From a checkpoint of a small transformer trained on Wikipedia.
Size: 8 layers, width 320, 5 heads of 64, MLP 832 GeGLU, vocabulary 2048, 10.3M parameters.
Architecture: RMSNorm before each block, rotary positions, no biases in attention or MLP.
Each number is 500 + 40 x the weight over its row's rms, rounded and kept within 0 to 999. Layers, rows and columns count from 0. Numbers have three digits each. The size before them is the row's rms in percent of the matrix's.

# layer 4 MLP up, 832x320, rms 0.15, rows 453-466, columns 0-159
096:505523529483478476606483526525488512438517503463487549480501490447510438535451479513452489479508513468489495519439469469503489470489459539462537480524538432435498445565487485524558521465520474465498480521472490509472522585468532536522522486483515543529519494537492482512505462449472469487552567493452555532451423487540464517466400472465545523546467520462578583448551468553496477594491494531554532456537477463512490522553465501572527495591527554516507508465452502521562551492443505
101:544509562458568496516471478567508383524487531507520537472460553492556458473532469515535493481548425505503494458540501481506540566446494529491498550487470525485462444517537475445462515453483484533554480527460485551499435585480561521582456529534533469526436452529547499478520464533512509512575538465517489580556538515483506475509502581462525537476523406519464508531526498546392518498487488534486508496583567477420506513532549512518448498512433509504514510456520474504514530424532555
100:484494538477529523557517475485511549498404451489498542585468469471438507535532521562478555540508485470484513561479492475563535581472493500431480556508546472472509532511524454459510528476470503498485544498515592507509467467595581479532500510498450491509391513594543508496529526432525525467524503541473538489460551555547561481546481476408504430514444471526457431518446518484446514471548447512415471455490513551455468529456554511465526530508548498502451475508466508485498407511464546
104:519525485456455532493512507477394549550532469511486487518477502504489482489520505556527451564500445515488546500534482502434561638461461501457545515439487508528457543505519510511514495524526555445574530500517502515542481524507547503508485532472525463544580465526476489476465419567485480394445437467560474499519494457553483508543526450590478464570437501525521527537498483521523519501513480494514511469470527482541465537534421484583509438550446539555438488556445530474419564493447542
091:542464560488532503462412551624497448410477567446487518522541446552532506514463517498538573485523510478464548544613509460564471464491544489464583450495503525475480534500510440541488543466497514395560481436490579487487516525497494519472519497513537459487468497600571517518507524560512539527490505473508530523454531512463532512538507557539529469518490407455505530471437568482445555477509526531440463546490450546477497565492536458479461449506460482453507509435519560455500505473445520
103:494487491511560499521467509505487541551488473485521554438482473530521467441508578495518426458478435547545502513445468502529490522519450542487584514540521507470506548499483518435539468544444525513537531555524491464480493478462510441574439494577509426514484607558508514432478556502481396573501528509506440468478502483510566365416519535502523494559533507504461476492556434527529476541540484489535493480480513439491418551526509431452523480453523508451538493559513521468508523543470494
099:449451475403483438520511445446425468535473444437458545516467578453521457449445477436426488507448525495495540516549478507542511508479525509503472485533493448578457581523551464554467530494513442496567502592488474489529438486502444500477542462493536490467508533425454482548497465535529503486394400487610520560543527505508514482470523600517526477531489465546519457443505496481478537462448559554525508499508563557446477446489437443482535449507478519455512484560536471526479551499522470
097:500446486513582549533509461473485507495485436511523433498523458514556511491458509461496543527469510484456472471515494526546486444482584494527489456523514560550509399481438433524497462548494468534528492495584508480531446564470539486479466488497497561473410492469488527550460464453468498394518567449474542532500511424426402580561466540485513506457514526444524484546514538549505501514459494483454518528443484552487490556510597493511470514488482477488464477600492533575460494514480538
090:534508465512520571482498525514493510464466485480522486591505515535471465519494477500555537528499446558507519476488439531465488525422532517484477555500554502471484414460455584469525432616500467437388513489477481526543514470529465461400557463491492427533511557548464528487560510557588493534584542548507597459496530444464491494568516568465480454504534458494486422508548461506458466517469485480499479497440568460494543480456441475493547490490451442517477426491515513413508475483487506
101:530421470469520546552432545568534462539519491481514443492536514485426514528476503521527415544440484529497501390507506462551516505400589480503462527462539547582547494552494492507497489437472485440506521515463523482536459523502455516530468461493472548466484527459527478409423526497517486498428498490442488499532511543498505502562463446558542495498546556515580540420501500513492490516547499435470525444494508487566479520497463524513553465448479530538445490470593436508534557486473606
099:535490497479454492486481465543541511534458512553506438537517446473539460540490541477531493511481463526515504556428456481498452511487415489513535485533524452503553499557495534453427476465544492453437585480455517560534503430451427481513556522551489566472546509499518485513483549498493481509483460551545517554478502507469545493542451460414569560525383455536516495437436458603550420430442558468518530475571434555538448524508470495483489443474588556514463515464449462520534564533455489
110:549523489499584417521490491444487540449429493462441538456519537482453536527465505502477486547489533445489463506451519463454478534460487491448452487553511539529474419492489540507538509527449500469503468499481443482489445536498483497499430529461446491477501529477586496512484462478488490535398494501593460493528488506495504558503472527501465432546504568463501507485432587433482487594538543520469421488503561579563467471486469481425436532438520557524509481508524477529441492492514471
108:497449410510577402553496444505530579438513493495506541511450505510542507502521487530488528508426471497496535497531538478492501519571473593565427548468438492478567457488476552473487493464536503449524505470461530491506393507517495487560461562445513501550503493522548472480437527466508572442553554452485504451579466577465511543501460496503515535480477518620479530542541550486523526473514549549399515520517552533460515543528492562463547504541539432363448532459534587470469511516489456
094:466506423505498529486482502564464534402460471518484403510536493482457475503573578468434449517483563478564498547468548462471513490551521470526485536493459470448521457446521519566497468471530440389494482533551421528491519493457516408545575520482552551458456521483457534432526538530452459485509477516464504526481502439488450546519520514474529497523520444483508477481509489485523512470486536544488420495468514445385480451478461454510561560541501419443553525500551545428434432473493482
# layer 4 MLP down (transposed), 832x320, rms 0.138, rows 453-466, columns 0-159
098:445495444512550465386492505449578541524512492494527451521456546582496447446504521525508464523564473515476564481519537516457521465476471569567503456440555483473520530466474475502498418412543491530491588440556492569489515491568503557480519526525498445462414553477493498473550529465493452476453435477503410451489524545415486486540477574505549464543537515466509461507516491485449502457477449494523511523533477540549524523516566493492486500511536476589480530486506549540431479436489515
098:489456486472564503543422471447556520496501512455457447438470469559526525537551520518496505549461498515510491515512481525503400497471522486527466506593496460482483501465453531484494469538504526475475494489516520483519565478511543459488439517557583465462535472562493575438467440519487442484509558490534485472534577474556535510457583490497545481528513446418424528493472457566503533522503513429622495493518519550503585565565505514454521502533564497529509472423432504502514552595480492
102:563491504560475407445474548509470476531503574491509489542495483582533499508492544530524465491501544575542428522492501473526450512496451489501525522500453547506536543525549534511523497497445542587480470520443423565435493520520491495501522481512536600480535523525498530526477558576493521550483499508494519530490516516500448499459507540439437506459518532489619570460543528518482521507566496492529446494479512451527438502552534535503466515516528528424567524440571480529499458588565510
106:509464486439468463481505478426469534415524523516466549486440459514526499496530530502495530498456473466529573421483567513446540544507510355550508477526474553498522547482528509519492488550516467473516521445550500433502482491501441513554443478544525565499491480508451557596491404495515424497500497378410481561478537408565431475552529503508466513503441541508538467503484513540476585468516482483415488510499561461512559544521487507543520538506565469489483483510537484457444475491517490
098:452509493487528481486574509407464536562545474537496452555462505495502496480533419558470532438453497545428485508476477484475452517510511525464551558473540524472447515555415479484516546508443442519477515552487497735562490563502474532481490595464499464454453449499473416474551480523499505486479403487514578474506503520440514482418509494499508529530515530484534528434531489482543420532394461532540529480513475507537540528492510530428571531520541551539515469521472442467536539435451562
102:546538603542471476473452488477505530371460502465460516542506491479453532506541464548564594401512484458457533541539570464461471486453446469457516523552462477490455482485435549472537493491468385499508481506538559635488486494391539555486570407477476477470430461508488429492489556503463562453494469516534447448443457539551441587570538577498553559483532491552533566544526525526510497544448428577493478527499437508477500553455529430497560435492492537500497518497517550483489511469509519
098:535551538518470586531579539502551433549534472481507485486517486498501394575464499474564481413550520420508458554483557426600525556498534492543495507493473584486507533493432473509420450454449504500514519474465482423459515456554520498546452586577588433557513503416500528504514514481444505489415567489520506388525505485571463473475474477496444529464438500493535453589500584527497532524527462501523437481537485437551430539500517493458420497510521522464448439508460513474440518530461557
087:491445532466519438506441535564572493510506426506509479533523522427492497529482498490477449511489579475543461552503423530479429486487508509508523563428467539507467512552467500526531503455597496518471480554545494693500470492508537457460515463489551487578508509514478515451515499496480525540509447534481494432488480511487435468467513436456521489520515519484496539443483462496516482469489434528537565514536503542563529525518462486576500484497478514542503488529509502515465400563517479
093:470528434547494519586479522510520474513504527483515507511505444510539540488456488464520448504484548457492485468477578525498462455452492461485453496529508510504550508583579435530498494447498606558494565528524506360485479496496517422501527513550485509463530420587548538505434459471405537525462499499440489477463557461558527466486445485553435519509488513542514556518463502526458548525509474539531508498573535559584459539473429485515436483447507614510498585463451547496563481572474494
096:461511503516403513442461528448480453559483545490516466465536505445492552570480478492526526507541516537463493522472478473598535561492511562470465492482476512543555471428556436506515468519467460457481467479576476480434488523544500502499497527570482512514447415540516534566435466498598491452445485450560488452486512497577564472488461552510508514592491461486564585483554561498434466482437514518532483492448524456466488507491563564515488516562541543503489545427512547499490489498478510
102:539523522442491465508476526500507507467473478463487512494555490509488501536483466482479570498514476385531581480475448500579461509500506443531539533539504447535486476480565482544545521499548520545495519519514493461576576531551513489530457488494487442437430507468524592530468516500470523510492538460472483465442517537488511539528483467437572567498517545487518544436534562538542483576483504475529421536477429515507415557521484462508484458528519509461486446501532561450503495439489566
103:531471540492525522483514558493477432437549435476517538572532485505481499468535528526547480516484521439500501514485478486452579458495481501436490512511478584566575516496431524504460465507449551491503419544482526527483472502509568505443534512493502484466556572447472511457509472578442504457435477432492488513618493408489524474459533507454521487424443515452487463527508493509533492443465570474551451515492483507485501534476460556518427479424507459518521540452463497546543500441542516
105:440509448555610437463467520512494434511470507562531453508516486501529481538515492422525507526491499561420540479477523526443460532507539458472502468545439518574511582462500525550505467530548487452447538477450437468541479460521491530475532481451463493445519466465549460499512496510473458448503492465517491461515575524517473527526533500474522484507500516560512534434489485476508437492536465600464499457559508467575561544550444462466520570515525461539481464463558539501559458495473501
097:477522475465565474519409465426461489549548508487574507499515487511448551505507500515483452471543542461531476502499510468525451497504491456468507507475474461547552591555479569464546535520489493519458532477510530439518494525515445576499517487485490477522452479542480469497471489499492534481520506554521491497462442510468516520550537491491459460645502488523523503449483495417449487496513475542504487519472551443493483498507522516487474437498520546547440485381551518567517556485485466
# layer 4 MLP gate, 832x320, rms 0.143, rows 454-466, columns 0-159
099:502461525533517529467560488513507519426447503518409488537483508484475559508410501461515509468474488453501501523520530503499447482541531512461526494510486501586427561525488538413585480546583511491492490491505415492504550435528528457525499521509451478504492493606554511497526484550503452488474529520499453484471517507462512456535538511505486455505527483566479554460473453486524491469474458545434534473565522458429494513461521508491500454534517551499500497497592543502452409562474495
102:456553524500488547542496549432526546387439443535466494511480427430463582503514520562459491502428509509449524462541520506505577535480538462499508482544485527495519531438515537530474534516484528492387520518616478501515527485486494531567515488485456495489523468525494484523571493516497527519505457500451554508504440467492506530472523471522497516506457468488501492560453594431496539374516467470490495469421519537453463502578443490461494491480582556399568561500488504435440500460506564
101:535495489438521438499414437432449529496501471468452494503401431424511483459442490524564584516417586478408555449503502471499555613499499478452540501525444453491482616483432491507558524532469503457508540472482482516487503461554549550515540513458512531462512508468541596508484520545474507539484475511517456511479453529580520533482463499500488356504478483532533524461484426485489535502461514452527544488438476518485528553525396499440561595448571500540461460421469547502464524497499543
095:544409495530473556588488500508540517490478520461517493465451453523577594477505511486453469507500391532425490520519527457469473526499519490412445476564484510472562534529490558449493515511472460509477511571502496490530484510512464481494523517484596560603518511483571517499479550523481488491495504421493499587504471507538517580513532498469476474444482497470534514506483477489498421536477508469590503511540471544527495534466532485503529473496518512567543450482420512479522479502466522
099:482466547541531483505521526421520533462445493489539452509449559486569533531490456493517499417439432552437552496524429462509541501492530474513497515576472501510515468393531464467600405544530462520512523477455547525522502503484389560530445465517546498445483507506480548555531542514466480487511451541469515458526454428455482512535530465505466574513497568482555534494525583479537481486441467461442453543480464517468503569479453584571504520535513513532472487466528527534511507470534542
102:498464471463458494488544434402530474513466522535500536513481524508525543486515540521451517557522567497460577520489490500497525526503437541410464458526518481595514496484480414568496433584441457523493466578488483528565456511446511526518488452518529486492487531430520489482501488461526487489534439507469568499518459496579474495534428533438409521516518474510528472398511478473540527533477502523419478490563554500507460509515373461463535458538496480465473602460474476508544518549591514
101:479581435510511518508433444515530531504525549519524476423480488558516424471521532503476496481502476499491438476449531582520586593563428528463457490554451462495494516502514554502487500474488491479515453472448440523523545490585438511506458455524511549499486441529500439453542491563512530535540488522479487458472508517559541550481508434423472540554517439531522514481513508537564475456455510523489472491531474470478575443455439491447459504458516566487519523447524504466456576445495470
092:502458535467545516503528526529486529499485514501531504471596533497497608469467494489526475477443473527506478480434480456534415480450499532518488509501501485494471457557501492493522552489475518502522574528510487370468499432503457471463579444527513529425493536502534462513528450511564506451495530514533532535552498466461511477542474474474459448490446497463419515500499489462593489474489543456489443469555481451464443455520519443531479506472452504545528517411487562410524424484525477
102:511507462474546462455539473549587501476559511439481457488514506480496501512501601443492460530448469486550398475459531490474545525510483486421498542506461437482512513476469533487473562487463495469501532548513510515459505475516541500496451491513523511493475605493529498387461533533389469527559516467429537563498530467503499549552534536458529427485504479467521511522471473470449480515592540484504571477550455430386460480484469559430528505479503429530479469517565513472489557475549660
102:524508546497550579510489560503518457473475488522535539471578449490532520534574513483460427530522418549520459543459494488544499519432471517501523486518543461465482470521477475473535511495515497513502580460551513448505451488458512476513491513527463517468492516503491535547452568473572510564491485496458461482385483469417569508513580482459542545569485493491473532409510482477540529520478477526508513496442520493515453508527454498492463462499504512472507529596402463481538499426471483
107:462454502507471554453470454545532448511568429523504510577516482430553486471430530472522477468528470513513527560535511520498497468463571526509485538414509479434511582527539460509488488487393518477500519534514423576494551458492464506486570450431569454467523503530431549438462577484505502445578511531463560567504566496495560448594534514466535457457536501531457468473498512488514419469529506489472592544529449477483480474551480445530550511605514483502473557494575462466550543506435555
110:474455520456467484488550558458495458482495588530524458544470517494518460509517448470522427486539509527443467526508507458594474423554456483464519484484562522440462514615531454551558495585448510447471491466509462435468538533548487426471550422492496511492459487452489473491524460565487502537486477529519518479480461439461474481650528517520469473429481491439500423515582407479501520460496519545466525494404438503543519469495481491522485514476506514539422541426508456531557486490521497
098:516534492453517531525519513434496533482463489411474407479520500539571509478548490457517482555528584510511495543506508502573530512517422488459504407446542515519491435564411513482478559509507500456464504513469454464555410544518496502472584486444486565562512518475496473522474488500504444458474490549486540496534484556514558521514502535524559520581553479505509472487522449541503479511489485513546543452481548469465538559509533471467408479565451482458505498484519480442452413534499550